Weights of a small transformer language model: 12 layers, LayerNorm before each block.
Each number is 128 + 32 x the weight over its row's rms, rounded and kept within 0 to 255. Layers, rows and columns count from 0. Numbers have three digits each. The size before them is the row's rms in percent of the matrix's.

# layer 6 MLP up, 384x192, rms 0.134, rows 358-383, columns 96-191
097:114112140104087115050172107132169127135085135164114139104171191100088180169089077102057122150154098135083182157140152106073142145122117113167071078153131098081138115224122181159130123142124076106142160115116138073098222166106169100197178134109148126123134113105149097183117100114148141139
100:139134113139116116113129138180099155184152210097160103137109092078155167114145071119104120156077143126109133146090118163059110148156088122107150169164222156139136150128158060157152162092101143139133096088106140089153106130154126111124150130130086088177139102187203137142198155092129120110
096:130205080099117142168110098156125146119102137017080171117151113094195052180150118155140099090158145129170146149128106175123119134135093121098177151118147080132146124147145139145085120055093148146133132101136124134122105149171119146134123111148091115131151106080181052113167137113171138142
031:126146107111115103118132114095081099145134142109137108135068135109206131113165150189074076110121144110159127083123135139124052195201033014138141138105200117183143127189133094127099140125100141126178148111163105134149144126188116097105095162151096101133174124127116108124119143136123177131
107:130118121182139094101160216112097056152182067101058184133108154111111111089070115107104142162114093185138132119102155097155125117210125096116129180154111135110140119146158185132123107102160139140153188147143087072135107164138167162163130131108146111154137157074151138125123137162130170112
113:126080153073094126129075190148080050142127140129091140130103129078091186117140106159128095116135117137171167159163119142127106145129124105164176108166168142142143124158084171140111126147157120120121161132090104085100100149176152163101111149091107132112156067150079128104096100134140178126
108:118120136107067112052168120124101092102149114148104158115134151111128110118110067153139137127126123116126155100150164117104123126137146110160140116149093103162114126139131183131105132161094099127216084109131132091140134184126051171110103178117059074115109126148110041179087082115177181114
100:111149129117122129067110120158088178104124129068139110165074138076104137091132067196123121134151152112021200162147141163182162159144133112119117115122109133104128134139157143147124123123153173073227109143093122114049160154140119086152142108143113118113139131104139128191101097106150144106
102:135120197109090138111115113149150056105162076118128103127111121081094114115086089096124106162114105144115148171099065127160096152141126114138163116248134110089115160166107117093112110134128155065086123143104081082112077132146159069133118232150136121104192110116118119158156083082162168130
031:092132115131124125067164152133127115126112141073065085128148125133128134148073111255086079117116135115067155040087160150111118208152131040118133159139139129124123169157124117129049136123119134087141136088141103093196154144136101122106126141127121096225132129121142112090132114139119143162
099:123089120150118136175111128098127106198112126029157112133188150128127136125150062149085162130188108096136143120094143136150107140137064115094118158117153103155160147191145171156017141144124164087154127117143131156083121148119201108081170112211130127066165148133099156086144182147141145149
117:118130187125133106099184141186130084169119153082110128131193132124153105184114143110096082100056183183123121091138184122125122137128117100161135136122200108120109132107079193130120126152141180094150155061120110130154113167089109168116154172095171137176069158177092121124113117143162121124
029:080136118152105137095126158121114106140134136107119132072150143099136105126125125195124054077114133123023135087124130125150156221166092056140137138135214064150135125173126138150088132141111145083154140042148124105116144183127136143121085127124112130239128131124130115099155115136149192125
126:124136140146099178150087091111102047114127094119038120132144136135079140091138113141146159051153236145138121066087179119154094141123140116090107205165161104104200128150116117151091130165154164140152117091100117119148124198167160152123063155120091079125165099103093153103183138139181118136
094:153174139095107081072088174109082142119126112139129171133167180160135056174076126125151106085201158156197159122174137162147065140125139115136105145167095152156145133136103156131112137117081091076154137180120154150157076124107124138111182106135105090134151091157124109124109047101103144131
097:144155119146132114126146183124147105165199180058087155150132043128146099167112114149088151123097176092111150088101109168115135136146052116109169105093192156173106086137108116126132140161162095092104129045165159060086131092187131139134091125086116170185099138116167092167197118137116177098
114:126160121130102162116106172194120125105179078129148146137111156122135117131081137196109160122076087186107156128097150182128110147215070088135185094114142132123144121123162157113099130167083095117125178085164079084101064139165074113192164172133125136118091084100128086110147131114144189103
108:138155127172108133046134163128150135173143090096142073147105113135151075126179121173100064141152139132096092148076175187088070135155127099139163176118133106122081143110147149126131163071093117145198191129170146084177107137115113124113095171105103095114119106107131052174132121111127108103
103:120134127101130097128142131128176116084172129148087104140173154150090055115123132157104165122129190138089116119064131131144123159103128117178114155216143073116129151113121101111034142135066120059134103095117125075148188151107148131151088148150126151130111120078058079180143129091144158121
103:108076150150131055112156108144096166124155209126126104128138108114151145168112131150118160183138126132154119080129194082052118134145109115085134178125146158148159140156102096131152101205127036079116109148211112137155169141129109179141069142102117124155156079116134124084148156119139123164
026:088118099137119094118094095170034114154125132111116089130193124112159120144153109126117101103125130141081137114131137142120122151203038032186137171122152129158117120179127103172045153134069137112150139076132119114214156146126179125129112137108070139135151117160141063068143122158201154142
095:123108167135082122129146138098128157129126086118108111119099130110115144074144120115078174093103109169122168138118166124081085126155120112138147145155121106154111114110147186121133132144151056141136165065144144140056160138130086131125143167127138122115105060090130121151166095136071170137
083:138147124156085124154147145160100139157171136110164146146142134097116144092133060180136150163124125101145144087127078120131083135150128115089138150180104108126095174159091060135147130115121148109175101081090128131105114200185152051161078127144108097082164112151149125111136146113128156109
092:126164130187084097142152160117122140051086063162060155138131151089127174107086139125143122064131194166169219084127167135132117148142077115122103076101102138137174090168116141130170140151138155105119135144118198111085149111167135137227160110167147074175124095161182170185157142147091134131
112:156140183107083095120122124157093104151187161115156081129138064148144051160174096130168131137088103110137116186108136146036127138176129108140143154179126154145095150094100079133108154105084085131178147146190056149132115121074090094120140137093089119101126120148124035139141131099149136109
117:117212116145127117077096141193140154133163138131117126144096170136123117113102042160134151125105130092130127164044111114131126144141141111187094089123118085099115156171155128115131146148114113067102134055119142073118173169095143177155104184185126093135196094051206076155112134156158156151